config = dict(
    n_layer=19,
    d_model=384,
    n_head=3,
    n_kv_head=3,
    head_dim=128,
    d_mlp=1536,
    vocab_size=8192,
    activation='tanh_gelu',
    norm='layernorm',
    norm_place='pre',
    norm_eps=1e-06,
    positions='learned+rope',
    rope_base=10000.0,
    rope_fraction=1.0,
    qk_norm=True,
    attn_scale=0.0884,
    bias='all',
    tie_embeddings=False,
    parallel_block=False,
    init='uniform',
    init_std_qkv=0.0173,
    init_std_o=0.0,
    init_std_up=0.0173,
    init_std_down=0.0,
    optimizer='adamw',
    lr=0.00113,
    lr_mult_o=0.974,
    lr_mult_up=0.628,
    beta1=0.95,
    beta2=0.99,
    lr_head=0.00562,
    warmup_steps=215,
    schedule='wsd',
    decay_fraction=0.774,
    decay_shape='linear',
    final_lr_fraction=0.1,
    batch_tokens=65536,
    seq_len=1024,
    doc_mask=True,
    train_tokens=372200000,
    steps=5680,
    dataset='wikipedia_en',
)
Each number is 128 + 32 x the weight over its row's rms, rounded and kept within 0 to 255. Layers, rows and columns count from 0. The size above them is the row's rms in percent of the matrix's.

# layer 3 MLP down (transposed), 1536x384, rms 0.0196, rows 888-914, columns 128-255
size [104  82 120  74 104  90  83  68  90  93  79  78  99  74  93 104  96  80  82 115 108  91  68  57  66  77  79]
[[139  93 160  84 106 105 103 117 152  97  68 102 116 117  94  87  66 165 137 153 157 110  48 114  81 144 129  77 121 128 156 114 114 121  93 126 133 166 149 106 177  98 144 171 127  78 149  96 101 120 137  44 161  84 126 102 147 154 162 101 124 150  87 115 121 165 167 142 156 150 159  69 189  28 145  79 103  69 100 111  70  88 108  99 112  92 174 127 124 145 145 130 100 178 169 204 140 128 106 178 107  88 149 160 105 159 117 140 114 177 144 130 181  35 192 147 138 152 125 178 128 122 127 130 113 122 158 151]
 [111 153 124 121 136  99 130 140 132 114  43 141 142 124 139  69 100 140 192 125 146 168 135 192 154 112 125 124 110 110 131 210 160 183 105  78 129 170 122 137  94 137 129 100  88 141  91  85  97 101 147 193 150 141 158 156 157 117 125 130 209 134 132 136  91 169 143 117 173 123 109 108 166 110 135  68 180 149 126 148 131 134 125 127 146 148 165 135 123  81 158 113  84 178 175  90 176 108 116 150 152 128  71 146 103 140 115 177 118 111 155 153 146  49 182 132 102 114 139 147 173 140 108 135  83 107 136 153]
 [ 57 161 101 172 162 145  65 119 166 130 131 126 120 167 121 105 163 117  99 153 129 131 140 177 178 120 134 150 137 132 133 194 123 108 118 133 131 120 143 143 125 128 106 114 131 129  85 102 138 165 123 109 165 161  57 159 129  86 148 141 113  99 175 116 120 124 164 156 112 109 105 106 146 156  74 157 180 126  97 149 128  82 155 101 102 119 155 148 118  99 156 112 107 115 168 119 175 106 115 205 115 168  57 132 119 122 129 114 106 137 117 108 148  88 105 139 176 101 122 129 120 164 166 149  77 151 133 123]
 [125 139 167 137 144  91 148 132 118 158 115 158  73 142 148 143 133 155  78 150 135 122  76 124 154 131 165 129 111 141 116 161 167 114  87 131 166  93 134  77 107 107  55 141 122  96  90 116 156 188  89 145 145 110 125  86 137 132 153 148 144  63 126  63 165  96 159  99  99 126 137  95 133 127 120 140  83 127 102 138 143 144 127 120 154  99 124 148  77 135 151 198  83 133 124 147 129 156 131 126 189 139 152  98  92 165  37  67 121 111 144 103 157 173 185 109 115 133 120 125 148 155 136 109 119 129 182  80]
 [167  81  56 138 147 105 159  96 119 117 145 148 187  99 161 172 161 155 135 117  96 132 135 159 141 146  76 169 188  87 117 108 106 118 123 159  86  90 119 119 149 111 159 101 126  52 161 126 100 121 153 165  94 131 199 132 156 155 112 175 149 147 122 171 153  79  92 127  95  75 160 129 148 102  95  81 179 121 158  97 171 205 129 106 101 180 143  90 116 170 132 121 142 102 124 207 156 146 105 106 144 128 118 109  72  53 158 145 184 114 154 115 121 160 132 109  97 166 109 154  86  78 138 135 127  86 139 151]
 [139 117  96 150  88 148  69 102  99 129 110 137 125 128  51 151  97 148 146 168 115 110 105 195 148 107 136  75 145 169 102 181 125  62 107 127 172 142 119 138 164 112 105 168 154 136 104 104 102 116 103  97 128 100 134 127 121 127 163 112 132 155 197 115 158 188 149 133 114 110  95  82 155 108 150 170 161 136  70  98  75 151 152  87  90  73 185 130  94 122 111 117 117 119 172 170 156 113 105  99 135 127 135 163 135  97 144 102 131 122 121 139 158  94 171 124 126 127 128 162 111 146 141 182 181 136 120 127]
 [ 88 134  97 111  94 121 130 174 106 121 156 157  99 108  97 169 104 107 117 117 126  93 119 150 136 133 162  98 112 144 142 126 118 150 132 123 156 166 123 150 107 153 197 181 156  93 148 148  94 157 116 102 101 112 175 154 117 134 139 125 145 127 112 117 190  70 148  99 182 106 142 110 118  72 153 115  82 113  83 128  92  89  88  86 130  67 114 147 136  96 121 111 140 142 168 144 158 176  98 144 109 103 185 218 177 227 105 112 167 116 115 135 144  92 159 152 167 115 121 161 143 165 143 161 110  95 141  85]
 [112 156 133 114  91 140 144 123  78  94 138 120 116 130 143 172 123 167 146  98 146  86  36  55 147 135 147 123 106 175 117 127  97 134  64 159  97 135 111 144 155 127 130 168 111  81 149 140  57 145 113 158 139 116 144 125 104 124 165 202 143 110 122 140 127 138 119 105 150 126 152 102 117  81 105 110 100 169  86 134 111 126 101 198  93  87  91 164 131 110 133 105 129 173 151 199 182 113 133 124 152 147 150 186  78 102  94  88 134 169 145 188 135 121 143 198 178 157  60 144 170  76 111 144  92 126 123 111]
 [131  95 180 147 185 132 132 141 186 136 137  89  70 163 149 112 135 142  99 168 109  69  70 143 122 106 123 146 168 141 109 130 140  51 172 127  96  93 135  81 166  71 115 137 148 106 175 122 170 162 125 116  69  92  84 113 106 139  90 103 130 180 102 107 140 122 116 116  56  95 122 176  76 104 143 169  55  90 135 127  99 124  82 138 168 111 144 104 107 170 117 116 154 157 109  88 122 186 179 129 122  95 151 135 141 149 126 151 101 100 110  81 132 144 142  71 117 103  99 106  73 119 163 100 170 172 142  84]
 [106  98 100 115 117 111 130 136 169  88 119 150  95 129 139 155 104 139  80 105 178  75 112 119 134 147 136 134 167 156 134 124  80  97 145 188 153 164 154 129 134 135 152 128  95  96 119 138  99 173 156  47 147  89 162 131 105 173 151 113 122 112  93 130 116 104 127 139 135 117 175  85 122  78  89 135 121 155  92 114 111 128 119 159 123  68 123 139 162 144 142  68 142  82 142 174 112  85 161  79 115 171 199 182 155 157 136 110 144 100 168 136 135 109 129 110 130 108 119 152 129  99 156  96 132 129 190  61]
 [101 117 135  65 132 158 113 109 110 132 181 100 138 155 119 205 108 136 148  89 117 131  60 119 183 141 123 153 130 112 145 136 125 172 130 165 147 109 111 116 164 122 130 161 141 127 169 132  74  93 106 121 122 114 125 120 139  91 115 148 157 123 157 161 161 128 107 126 118 134 169 137 142 104 126  59  76 164 106 132 146  87 132 105  95 114 124 124 138 122 102 172 117 167 190 174 154 154  95 156 137 168 111 161 117 108  87 110 150 157 102 128 111 110 134 118 124 177 132 170 114  59 131 184 155  58  96 166]
 [ 72 111 157 140  95 144 132 115 196 130  89 115  99 113 133 116  77 114 110 149 180  52 136  72  66 102 100 104 155 117  90  76 134 130 110 166 105  98 203 127 168 157 139 114 118 169  98 126 119 152 106 113 179 153  56 101 134 196 128  96 125 134  86  99 162 118 132 110 117 142 120  96 156 114 139 142 118 140 105 124 136 160  83 143 166 103 148 134 133 164 112 113 153  42 100 120  94 115 153  81 134 180 143 108 103  79 147 150 147 153 129 128 154 169  83 154 133 122 112 102  94 127 150 110 136 126 175  92]
 [144 160  88 114 154 124 158 154 148 117 129 161 104 142 181 151 137 198  89  68  98  60 109 107 149 147  50 120 183 129 102  96 131 156 104 213 144 100 131  89 102 137 164 111 101 176 176  55  77 120 115 133 116  95 136 100 140 160 131 100 178 166  83 127 111 176 112 128 153 149 171 159 149 114 102 112 184 157 139 120 142 144 107 121 100 157 144 130 136 163 156 125 112 112  88 136  77 124 106 152 142 131 189 109 149 147 135 105 190  98 117 105 116 103  72  96  96 124  90 124 115  77 128  88 154  84 168 106]
 [124 129 184 121  98 107 136 204 128  90 169 110  83 106 176  98 126 133 152 149 115 207  81  77 157 122 127 109 126  81 150  98 109  84 136 135 113 127 106 137 123 152 206 113 130 135  94 111 144  88 103 177 144 127 121 126  92 109 151 171 177 146 109  87 115 152  98  86 169 101  82 174 119 160 176 162 150 119 120 148  80 100 121 168 115 163 131 150 112 124 102 100 120 145 136  95 166 168 107 178 152  74 101 192 122 184 118 150 167 101 117 158 143  93  93 116 181 114  87 144 143 129  86 106  64 156 113 126]
 [ 72  88 162 114 147 149  98 112 130  99 123 127 128 130 172 136 127 122 187 157 129  98  91 187 112  75 163 146 102  99 151 141 177 111 142  83  99 147 128 126 146 146  99 129 192 173 145 122 106 109 129 154 117 108  47 107 100 145 130 140 136 110  93 137  82 158 134 106  63 172  84 187 138 116 156  78  80  82 111 173 115 152 137 149 137 170 130  90 155 169 147 104 153 135 150 151 166 133 154 176 104 118  73 128  80 171  58 155  83 143  99 120 166 104 128 140 123 133 144 163 105  93 128 178 111 162 120  89]
 [102 103 103 149 165  95 205 111 167 146  70 134 155 106 105 152 102 141 129 162 112  92 127 169 126 117  85 125 136 121 113 147 161 128 130 157 115 100 175 150 196 113 143 154 120 111 127  96 111 105 117  74 140  86  95  90 134 175  81  85 167 158 150  99 141 146 194 172 103 136  86 133 161 107  86  85 177 145 142  94 144 153 122 127  83 170 126 138 147 167 164  67 122 102 144 168  77 161 131 118 107 166 103  45  82 137 175 124 170 142  86 163 127 139 156 109 114 167 157 169  89 159 152  83 178 130 151 140]
 [139 216 167 111  70 140 112 148 109 130 107  82 113 159 125 157 158 125 158 128 114 125 130 111 167 145 118 174  73 128 152 132 168  74  65 141 139  85 121  92 120 140 103  85 109 131  91 111 127 140 124 186 183 136 156 180 128 118  88 175 129 159 144 116 148  98  58  49 180  97  63 129 158 165 158 117 136  96 109 108 122 177 127 161 162 113 125  92 103 112 119  83  86 121 112 118  78 141 124 139 137 151 101 117 134 121 128 130 176 102 104 149  92 189 181 162 142 126 118 186 190 150 137 185  80 142 101  68]
 [ 92 160  64 190 156 113  95 119  84 196  42 106 146 192 110 148 177 119  88 152 137  87 137 160 141 103 121 166 128 133  76 165 167 112  51 107 143 114 113 160 108  76 119 100 142 116 151 124 132 152 101 175 106  95 118 141 155 112  66 111 163 123 154  86 107 113 182 130  99 104  59  88 155 121 187 147 112 166 116 150 125 138  65 146 116 163 134 144 106  97 129 138 106  80 124 107 127 104 113  92 159 170 139  78  43 122 119 125 149 129 134  83 129 182 158 130  91 106 113 102 103 130 152 143 115 114 118 114]
 [128  63 170 157 104 130  62  91 107 115 199  98 114 122  96  68 110 117 149 171 222 101 113 129 139  76 163 134 152 126 112  98 118 220 106 159 120 130 112 176 100 164  90 130 164 124 121 149 116 146 171 149 118 132  72 116 112 138 163 125 128  75 176 142 147 149 129 143 109 142 161  51 113 160 138 162  96 163  93 148 160 181 166 108 126  97  68 147 134 132  76 141 132 140 124  97 155  88 150  68 132 133  95 164  78  93 122 153  75 168 141 145 158  67  87 124 153 153 107  45 123 177 146 128 106 123 132  79]
 [145 165 102 177 137 101 147 127 155 105 161 123 150  94 128 144 137 122 171 149 140 123 178 158 169 131 104 106 115 127 102 126 174 144 138 121 141 140 117 156 122 136 105 136 129 128 135 117  78  97 163 169  86 123  61 141 121 131 101 171 105  85 108  87 143 100 152 111  46 100 147 152 128 145 119 123 142 147 196 131 173 131 152 154 172 136 135 153 117 173 134 109  88  98 182 139 141 147 135 139 136 130 147 111  92 140  96 138 122 107 101 120 136 123 102 144 120 190  82 163 102 107 144 142 160  99 149 123]
 [105 129 117 120 150 137 132 186 126 108 139 136  94 143 142 112 133 172 126 151 168 107 122 118  98 147 148 119 140 118 147 101 101 165 132 114 119 131 118  68  52  97 169 125 134 124 143 131 134 152 113 127  64 151  96 114  83 103 133  62 132 142 115 131 179  88 109  92 185 145 157 107 136 113 160 102  66  87 168 169 144  97  73 110 152  91 127 103 117  97  82 163 146 145 132 128 153 146 130 107 127 162 176 116 167 119 143 157 103 142 129 146 103 110  88 136 111 101  85  78 123 134 112 112 117 138 177 129]
 [104 147 106 128 117 177 128 131 130 112 155 128 107 116 114  77 129 117 167 155 135 152 137 177 136 112 132 107 107  92 138 144 130 176 106 124 101 151  91 214 144 132 161 118 113 140  85 104 111 116 151 128 132 170  97 133 110 129 119 153 141 131 120 118  88 117 145  88 144 101 123 151 145 142 150 163 131 110 122 146 100 152 159 174 125 140 152 129 127 105 141  54  86 106 170  93 125 160 136 148 121 102 128 166 103 158 141 170 110 135 146 150 137 100 104 162 166  90 108 110  96 119 121 132 134 138 106 118]
 [130 131 105 123 104 101 159 177 125 149 148 176 190 120 140 127 147 172 108  90 168 102 116  71 160 151  92 126 102 102 126 169 150 154 129 169 150 118 152 116  98 121 111 130  96 140 108 109 140  91 111 135 134  94 135  99 166  84 150 111 168 142 175 125 105 173 130  99 169 122 127 162 117 138 130 116 129 127 118 127 192 128 145 121 116 196 130 112 120 138 151 110 107 119 179 140  86 120  96 186 166 114 129  78 150 136 147  75 168 143 109 111 120 117 115  78 106 144 126  91 150 150 107  96 103 113 183 143]
 [145 148  41 133 139 120 114 101  72 150 150 151 149 170 160 229 114 130 191 133 111 120 166 156 157 136 167 123 141  90 126 107 153 122 133 129 119  99 129 162 193 104 135 156 131  97 136  39 105 152 136 162  90  45 138 159 107 155 157 126  82  85 148 109 155 114 147 123 135 101 104 157 152  93 117 114 160 113 130 120  88 126 158  26  96  84 161 141 132 159 102 121 158 147 140 201 137  99 120 188 110 108 142 181 131 115  81  94 143 112 119  77 149 117 147 111 116 130 116 171  97 120 114 193 182  89 115 112]
 [118 112 139  97 140  97 134 129  97 112 172 152  85 137 106 155 145 143 130  97  64 100  62 161 159 107 126 149 138  97 129 144 156  96 145 155 179 120 121  71 153 122 142 107  90 117 127  88 117 109  79 117 181  83 130 123 135 142 129 137 124 101 111  82 124 157 136 147 169  95 141 152 162 121  94  93 151 141  85 128 137 166 186  84  70 114 140 155  96 131 179 148 106 154 163 142 138 137 130 130 149 146 119 191 168 148  59 108 195 138 144 168  85 116 152 146  94 175 193 149 151 166 134 118  97 105 153 139]
 [126 161  93 168 147 151 135 174 138 141 151 118 143 160 195 126 156 133 159 149 118  61  90 153 115 116  95 123 115  58 127  92  84  70 108 175  83  82  92 150 168 108 132 125 130 152 185  97 121 128 151 214  77 149 106 158  72 148 117 119 166 148 138 131 124 145 146 135 134 139  53 153  93 102 126 169 194 147 120 139  95 122  94 120 124 129 131 144 106 128 104 114 150  83 120  38 132 123 115 217 132  92 144 143 192 141 126 173 129  61 106  71 104 109  64 115 131 108  94 110  54 130 141 157 154  98 165 144]
 [172 116 130 137 146 145  66 164 172 111 169 107  48 148  98 151 132 141 118 117 153 178 169 142 102 122 105  98 232  71 117  77 123 126 139 162  83 118 134  95  79 117 144 115  94  92 119 144 169 111 190 131  87  77  68 147 111 166 128 166  93 155 119  79 151  87  99 154 120 126 132 135 115 129  99 124 186 102 156 113 172 146 118  36 134 125 171 118  87 151 117 114 140 148 153 157 149 113 143 119 158 126 143 165 169 119 165 181 118 136 110  79 138  53  96 103 143 118 124  83 114 152 115 148 112 131 203  99]]
# layer 3 MLP up, 1536x384, rms 0.0163, rows 889-915, columns 128-255
size [ 90 113  81 102  99  86  78  93  92  89  87  97  78  91 103  95  86  89 105 106  83  70  72  75  89  92  91]
[[184 133 132 116 126 165 123 101 111 119 191  87 180 143 126 157 103 133 104 120 105 126 118  53  93 130 156  58 110 161 130  81 100  64 135 181 130  78 107 125 182 139 143 165 154 112 123 111 149  85 113 111 114 102  99 115 136 151 110 139  69 143 142 118 132 116 160 149 109 191 130 122  94 138 150 190 100  82  79 130 142 117 147 144 123  98 125 111 140 162  98 127 156  89  89 145 103 143 138  84 152 200 176 113 153 114  77 142 115 121 120 120 105 147  96  99 146 113 164 127 180 112 142 140 150 127 124 131]
 [161 120 166 102  90 160 187 113 121 159 140 155 146  85  89 141  74 186 156  92 126 151 101 135  98 178 135  77 109 137 147  67  91 147 136 109  98 171  58 101 151 114 135 141 114 119 185 156  73  86 144 107  87 102 184  93 128 163 125 122 150 110 105 140 111 138 107 115 128 129 166 129  85 135 205  80  78  99 124 139 137 140 109 142 137  69 122 149 151 153 135 174 154 100  83 127  77 125 149 120 143 133 184 107 157 141 114 109 134 117 130 171 112 141 125  87 118 124 139 131 143  96 137  88 125 124 111 139]
 [101 122  83 140 122 158 147 129 123  74  93  81 194 134 119 104 136  95 167 110  95 164 197 111 100  99 132 153 182  80 118  93 113 135 129 113  95 182 148 192 148 173 195  75 138 144 179 154 137 110 169  85 103 151 134 178 100 123 148  48 104 127 187 172  87 143 139 113 101 151 100 164 128 145 112 128 165 133 157  89 140 134 176  85  89 160 112 151 209 111  57  81 190 107 122 111  97 105 168 131 139  86 125 141 150 101 187 164 149 118 156 135 141 121  89 113  82 110 190 130  91  81  81 115 176 124  92 152]
 [123 174 173 139 173 171  83 125 140 167  90 112  42 126 148  56  91  76  74 149 153 149 105  97 158 105 130  80  75 171 127 109 124 123  74  71 172 120 112  88  76 119  70 177  91 239 106 129 134 148  85 110 173 138  77 112  93 128 124 128  96 133 110 107 130 142 125 124 138 174  98 124 104 160 153 116  73 138 122 131 123 109 195 190 165 108 151 122 157  52 147 175  84 142 109  62  94 150 124 101 162  94 143 100 116 186  91 111  32 119  91 139  93 107 110 154 142  79 143 139 154 162 162 108 118 172 134 121]
 [ 78 104 197 164 116 104 204 166 131 161 114 139 141 108 169  98  90  95 105  83 135 130 168 106 144 115 185 134  82  81 144  79 130 139 143  96  71 113 123 122 116 100 138  85 114 124 134 159 178 211  89 134  84 194 139 150 148  90 115 136  81  81 149 129 131  51 128  71 124 102 183 158 122 123 129 131 109 156 176 123 152 117  86 136 119 188 116 152 139 149 124 151 160 127  73  50  83 132 117 141 147 124 144  80 131 167  65 130 106 100 110  84  96 141 130  97  83 136 156 123 171 102  69 127 103 127 123 126]
 [151 136 169 169 115 113 172 108 157 129 103  77 134 157 105  93 160 147 164 106 165 143 134 105 114  79  69 133 123 106 118 107 142  98 114 143 103 162 116  78 122  76  44  75 124 136 117 125 146 130 181 161 110 126 126 107 123 105 125 141 114  99 106 162  94 166 156 134  68 127 121 181  91 152  81 140 162 144 147 121 170 158 211 113 179 176 131 124 175 168  51 126  80 133  60 108 103  80 118 105 133 112  99  88 108  88 137 172 113 109  96 123 119 161 100 149 124 141 126 112 126  82 123 116 169 136 141 156]
 [126  79 139 121 164  91  80 142 119 148 119 189  82 130 108 114 122 143 134 119 130 171 204 126 140 126  98 107 161  93 117  83 146 103 207  99 168 143 100  87 125 102 153 139 135 155 100 152 225 102 166  98 113 128 134 141 104 170 117  57  88 140 109 175 132 126 172 160  83 161  90 160 163 137 142 177 151 131 138 145 103 118 151  98 165 159 125 144 144 135 128 128  85 105  89 101 136 173 168 166 135 102 117  74 100 164 158 171 118 102 162 123 106 135 116  38  81  88 181 120  96 146 109 128 148 141 142 107]
 [ 91 179 117  66  92 126 136 118  99 123 121 182 239 104 143  94 136  80 134  78 137 163 194 121 166 134 122 130 115 104 107 110  95 206  43 114 136 210 131 200  97 226 146 102 104 144 103  88 150 198 160 142 190 177 178 165 135 124 144 139 131  96 175 187 146 133 172 106 220 111 144  76 163 137 123  87 184 118 102 132 153 162 157  84  94 100 123 137 175 124 136 127 151 126 163 144 104  78  99 110 132 132 127 110 166 138 112  83 158 127 173 125  89 121  89 132  99 195 142 177 172 110 123 130 105 112  95 158]
 [123 172 141 131 138 126 119 136  98 158 129  58 140 110 113  95 118 132 158 131  64 163 106 128 158  84 141  99 108  91 132 125 129 141 117  83 118  96 156 121 125  72  70 168 157 145 147 177 225 121 140 201  86 161  94  85 103  27 115 145 144 140 130 146 128 116 159 107 130 125  77 150 141 148 173 130 128 101 181 125 175 122 156  57 153 231 145 141 138 113  65 157 118 170 118  96 149 156 104 145 138 105  86  94 140  73 115 178 102 147  76  69 119 132 112 144 137 154  98 122 145 132  78 168 111 114 113 223]
 [124 120 117 179 137 108 121 117 129 100  96 175  82  95 127  69 175 143 127 136 140 162 174 128  97  72 118  98 120 140  95 125  99 103 128 109 112 223 126 127 117 126 122 151  82 140  79 106 182 125 133 133 125 131 121 141  88 158 215  78  86 118 101 142 101 119 132 182 158 155 138 135  87 149  93 167 202  80 125 146 103 177 136 139  96 142 161 123 108 113 194 127 119 116  57  92 145 122 128 156 107 104 120  75 141 154 149 147 113  78 177 172 113 131 145 145 164  76 133 123 128 198 177  93 114 175 181  41]
 [148 147  97  91 150  79  90 169  71 131 114 112 171 120 138 141 181 138 123 131  54 147 101 157 187 153 181 171 110 144 151 151 119 123 170  73 154 163  98 140  99 134 147 155 132  95 202 128 179 107 143 101  76 145 171 137 143  89  89 182 117 113 153 144 113 153 143 104  90  86 119 136 114 139 179 110 103 114  76 121 144 135 140 114 108 179 101 119 139 133 122  91 113 177 165  78 122 115  96 133 101 111 107 148 115 123  64  97 101 105 173 107 153 130 192  61  95 133 129 140 145 136 114 143 133 103  93 163]
 [125 123 152 106 156 140  80  92  68 160 124 109 172 125 125 115 141  98 159 137 182 162 145 126 160  71 217 123  90 110  98 179 112  83 137  32 131 181 103 161 109  96  71 160 169  92  84 226 190 127 143 162 111 143 133 136  60 109 134 102  47  62 160 174 138  67 159 134 116  95  91 108 106 138 168 155  66 108 132 111  75 165 126 138 168 156 115  78 155  98  81 143 127 155 131 141 145 159 122 137  99  92 114 116 124 105 144 167  56 145 148 136 108 195 162 192 142 155 148  99 167 139 135 182  88 162 146 143]
 [167 111 105  54 132 141 121  79  84 169 153 197 196 143 128 163 119 116  93 125 176  93 169 139 118 130 137 130 116 189  76 181 117 123 118 150 139  72 103  97 139 104  95 108 157  93 140 159  77 135 156 100 132 124 154 136 165 175  74 115 114 101 161 163 166  85 152 202  88 175 137  84 133 106 125 121  84  99 161  69 141 160 103 122 194 118 108  25 140 142 186 138 132 107 178 191  84 130 143  93 106 127 162 104 117  87 138 143  79 150 117 107  76 151  96  99 119 122 147 102 145 125 183 165 172 116 167 141]
 [144 136 120 108 128 128 130 157  81 158 134 124 162  72 136 114 149 139  79 113 118 132 178  76 109 139 104 100 147 198 119 140  85 167 116 166 175  96 140 128 120  75 173 149 113  78 113  79 138 120 127 103 156 141 209 142 169 132  94 118 129 126 144 138 141 107 107 155 158  98 165 104  99 124 124 180 182 176 145  81 135 126 114 133 119  82 104 160  72 131 142 141  88 138 103 103 158 116  79  99 146 200 168 103 116 100 119  80 174  97 145 149  96 153 135  95 154 144 103 131 187 180 162  98 105 122  96 152]
 [143 161 156 109  86 180  53 138 131 170 115 117 146 125 152  76 147  85 125  98 177 170  85 106 172  99 188 108 112 155 108 118  86 144 135  89 138 138 155 118  67 142 133  67 129 180 136 135 193 169 147 150  78 167 138 192 103  83 134 172  81  92 115 153 117 161 106  87 159 138 172 137 104 166 165 109 114 145 144 154 152 145 125  93 136  81 147 102 128  96  65 186 158 119  76  50 126  99 117  97 119 107 140 195 123 164 100 107  79 135 182  72 114 128 124  96 123  85  91 143 159  78  97 121  91 134 137 149]
 [112  78  93 124 193 150 104  94 110 106  99 160 150 114 108  73  79 150 108 164 147 128 135 131 119 146 123  88 155  90 127 151 145 146 159 118 112 122 137 158  92 158 120 139 138 113 138 141 129  78 162 101  66 109 118  58 125 113 203  80  67  97 107 144  98 151 191 202 102 160 146  90  94  86 151 108 118  83 134 156 121 117 103 144 143 188 175 134 104 142 191 117 150 156 182 137 176  89 121 121  88 103 160 109  96 131 175 118  72 160 112  94 132 126  87 101 113 141 130  96 121 132 100  91 150  81 189 216]
 [148 142 178 108  80 138 126 146 190  48 143 116 105 103  88  90  91 167 183 122  80 173 138  97 153 116 138  90 135 132 171 102 134 159 149 118 127 134  91  79 157 172 121 177  94 136 105 114 138 105 137 109 122 137 142 130  79 113 229  88  59  98 122 152  98 159 133 120 125 161 143 158  80 126 121 130 130  96 147 172 121 116 199  96 145 135 126 122 150 146  97 120 120 186 127  99 123 114 109 147 136  72 127 162  98 181 126 117  64 122  75 117 127 118 108 177 150 142 191 136 134 162 104  64 144 111 126 149]
 [ 68 165 124 134 117 142 247 151 104 127  89 154 103 148 154 158 108 156  89 123  64 156 107  92  93 132 108 113 136 112 141  96 110  11 149 130 126 134 168  81 187 111 215 150  66 134 146 109 152  82  73  42 145 126 153 107 131 113  99 137 130 147 116  95 121 135 149 142 146 108  91 194 166 123 115 113 115  92 142 141 119 128 138 175 109 130 191  79  82 131 164  80 137 120  82 150 118 129 121 172 128  89 163  74 177 163  55  95 132  74 155  94  78 157 164  63 121  91 129 190 104 122 111 121 154 132 146 147]
 [145  79 123 107 111  91  75  77 146 148  92 114 138 135 143  87 189 103  85 136 121 108  64 106 123 143 125 131 167 169 131 110  96  93 105  73 134 110 115 122 127  98 147 114 113 186 140 141 127 191 128 115 143 127 164 131 114 195 145  85 132 183 154 140  96 157  76 166 212 169 142 120 122 130 132 126 118  46 109 128  94  89  72 159 101 123  73  75 156  84 102 156 144 168 108 103  67  75  94 140 142 123 107 132 156 153 153  89 141 120 153  88  59 117 129 114 145  53 153 106 121 164 155 118  93 150 133 144]
 [132 133 160 120  77 100 169  92  85 133  93 141 169 141 120 138 133  69 126 119 101 147 159 156 151 108 139 111 166 132  56  93  89  79 147 161 153 168 139 173 171 156 112  82 128 122 111  88 152 144 104 128 145 112 144 137 133 149 102 123 106 141 141 187 116 163 184 138  86 102 121 120  93 183  65 151 182 139 133 139 130 173 211 140 149  73 136 135 184 130  81  93 131 105 156 121 121 124 178 109 132 129  93 144 150 114 141 116 139  69 188 110 189 187 112 123 101 129 169 178 139 125 132 101 145 146  77 146]
 [206  91 170 121 165  69  88  93 149 127 143 114 164 104 157 177 106 123  98 132  67 103 103 119 144 140 162  94 112 168 107  84  95  89 210 137 141  84 165  28 125  97  88 132 153 173 160 138 150 126 112 127 122 106 145  97 177 157 123 125 144 123 158 147 142  99  64 182 121 154 148  94 103 115 129  83 139  99 116 157 177  66  88 101 159 122 112  89 146 176 118 210 124 195 151 154 154  76 144  82  93 155  86  78 113 122 123 146 127 120  98 115 100 149 129  63 115 125 116 138 152 150 182 143 111 119 105 131]
 [150 157 145 104 108 145 101  88 110 117 125 108  82 116 143 115  56 110 169 142  85 147 155 134 135 112 120 120 178 152  99 122 133  98 144  86 181 132 138 106 132 136 155 113 152  90 115 112 119 194 183 117 119 121 138 190  75 161 108 126  80  69  89 138 159 126 162 117  94 167 108 122 126 122 136 139  71 152 152 123  85 140  95 127 162  90 119 144 167 119 132 148 115 148 105 113 126 173 151  71 115 152 178 195 126 169 103 147  91 143 119 141 155 108 122 180 187  76 171 147 169 116 199 163 145 137 105 145]
 [ 86 133 212 174 163 126 107 140 160 148 121  98  73 100 119  61 164  92 142 117 191 137  94  89 104 116  88 120  99 169 117 132  98 156 109  97 130 191 147  98  89 123  87 147 139 184  92 187 140  90  88 149 149 163 124 109 122 144 111 116 149 151  78 176 106 150 107 127 153 150 159 107 104 140 193 134 101 182 174 133 143 129 137 235 137 153 144  98 116  76 115 162  48 118  68  74  86 175  83 112 151  96  88  88 105 166 207 146  86 109 157 163 113 151 131 154 165 115 121 112 165 160 135  60 115 129 202 131]
 [ 98 164 129 127 130 162 114 161 110 151  66 121 119 121 120  97  97 118 110 121 148 147 127  71 106  97 133 129 108 155  97 130  66 128 118 104  96 166 174 181 109 134 115 126 123 131 105 155 132 105 136 136  96 171 113 123  97 101 155  89 172  93 138 163 138 111 135 143  91 180 145 128  74 132 155 156 129  89 168 115 147 150  63 118 148 150 157  83 121 108  97 162 200  89  96 158 103 106  99 126 108 122 147  76 179 101 189 145  36 117 105 112 146  95 136 112 152  80  75 114 130  52  88 138 180 141 123 144]
 [137 157 193  33 132  87 116 110 113 149 153 118 168 116  87 117 128 128 115 104 141 153 185 123 175 150 170 114 120 206 101 144 145 169 138  76 138 162 155 136  97 184 121 124 120 116 107 136  95 126 105  96 170  96 164  94 128 155 116 148  96 130 121 149 129  95  99 136 132  81 198 101 131 132 180 129 100  97 137 140 159 156 106 162 165 119  83 143 133 125 164 125  93 217 152 164  74 162 176  86 136 121 103 107 122 156 175 105  96 111 131 193 128 186 141 135 161 138 149 162 177 113 167 102 128 155 127 101]
 [ 90 145 130 104 104 108 224  76  84 170 107 111 175 137 158  75 115  86 139 121  83 139  99 130 202 104 133 130  92 200 126 145  91 144  92  82 146 118 146 120 155 188  82 129 115 144 154 110 110 145  61 115 158 149 170 114 134 117  83  93 181  89 165 167 123 174 166 130 145 147  98 128 124 147 156  97  86 146 104 143 117 145 159 184 110  96 108 109 212  90 127 114 129  89  92 134  64  99 144 127 141 127 120  81 150 164  98  80 127 114 148 149  56 188 149 130 114 158 157 174 138  91 167 129 125 115  92 126]
 [139 138 151 120 114  75 127 104  58  88 117 109 105  91  93 118 144 168 106 152 115 121 115 154 127 107  90 125 146 147 128 114 150  69 135 110 105 145 120  88 168  99 103 125 133 146 132  77 113  77 140  82 149  85 116 127 122 187 148 164 145 174  80 141  82 132 173 198  82 191  74 145 167 150 108 117 148  99 117 110 174 157 163 128 112 157  68  88 152 114 107 110  68 138 126 142  69 169 125 162 131 107  84  46 137 108 169 127 139 104 144 155 126 172 100  66 139  63 210 121 113 151 136 106 171 125 132  95]]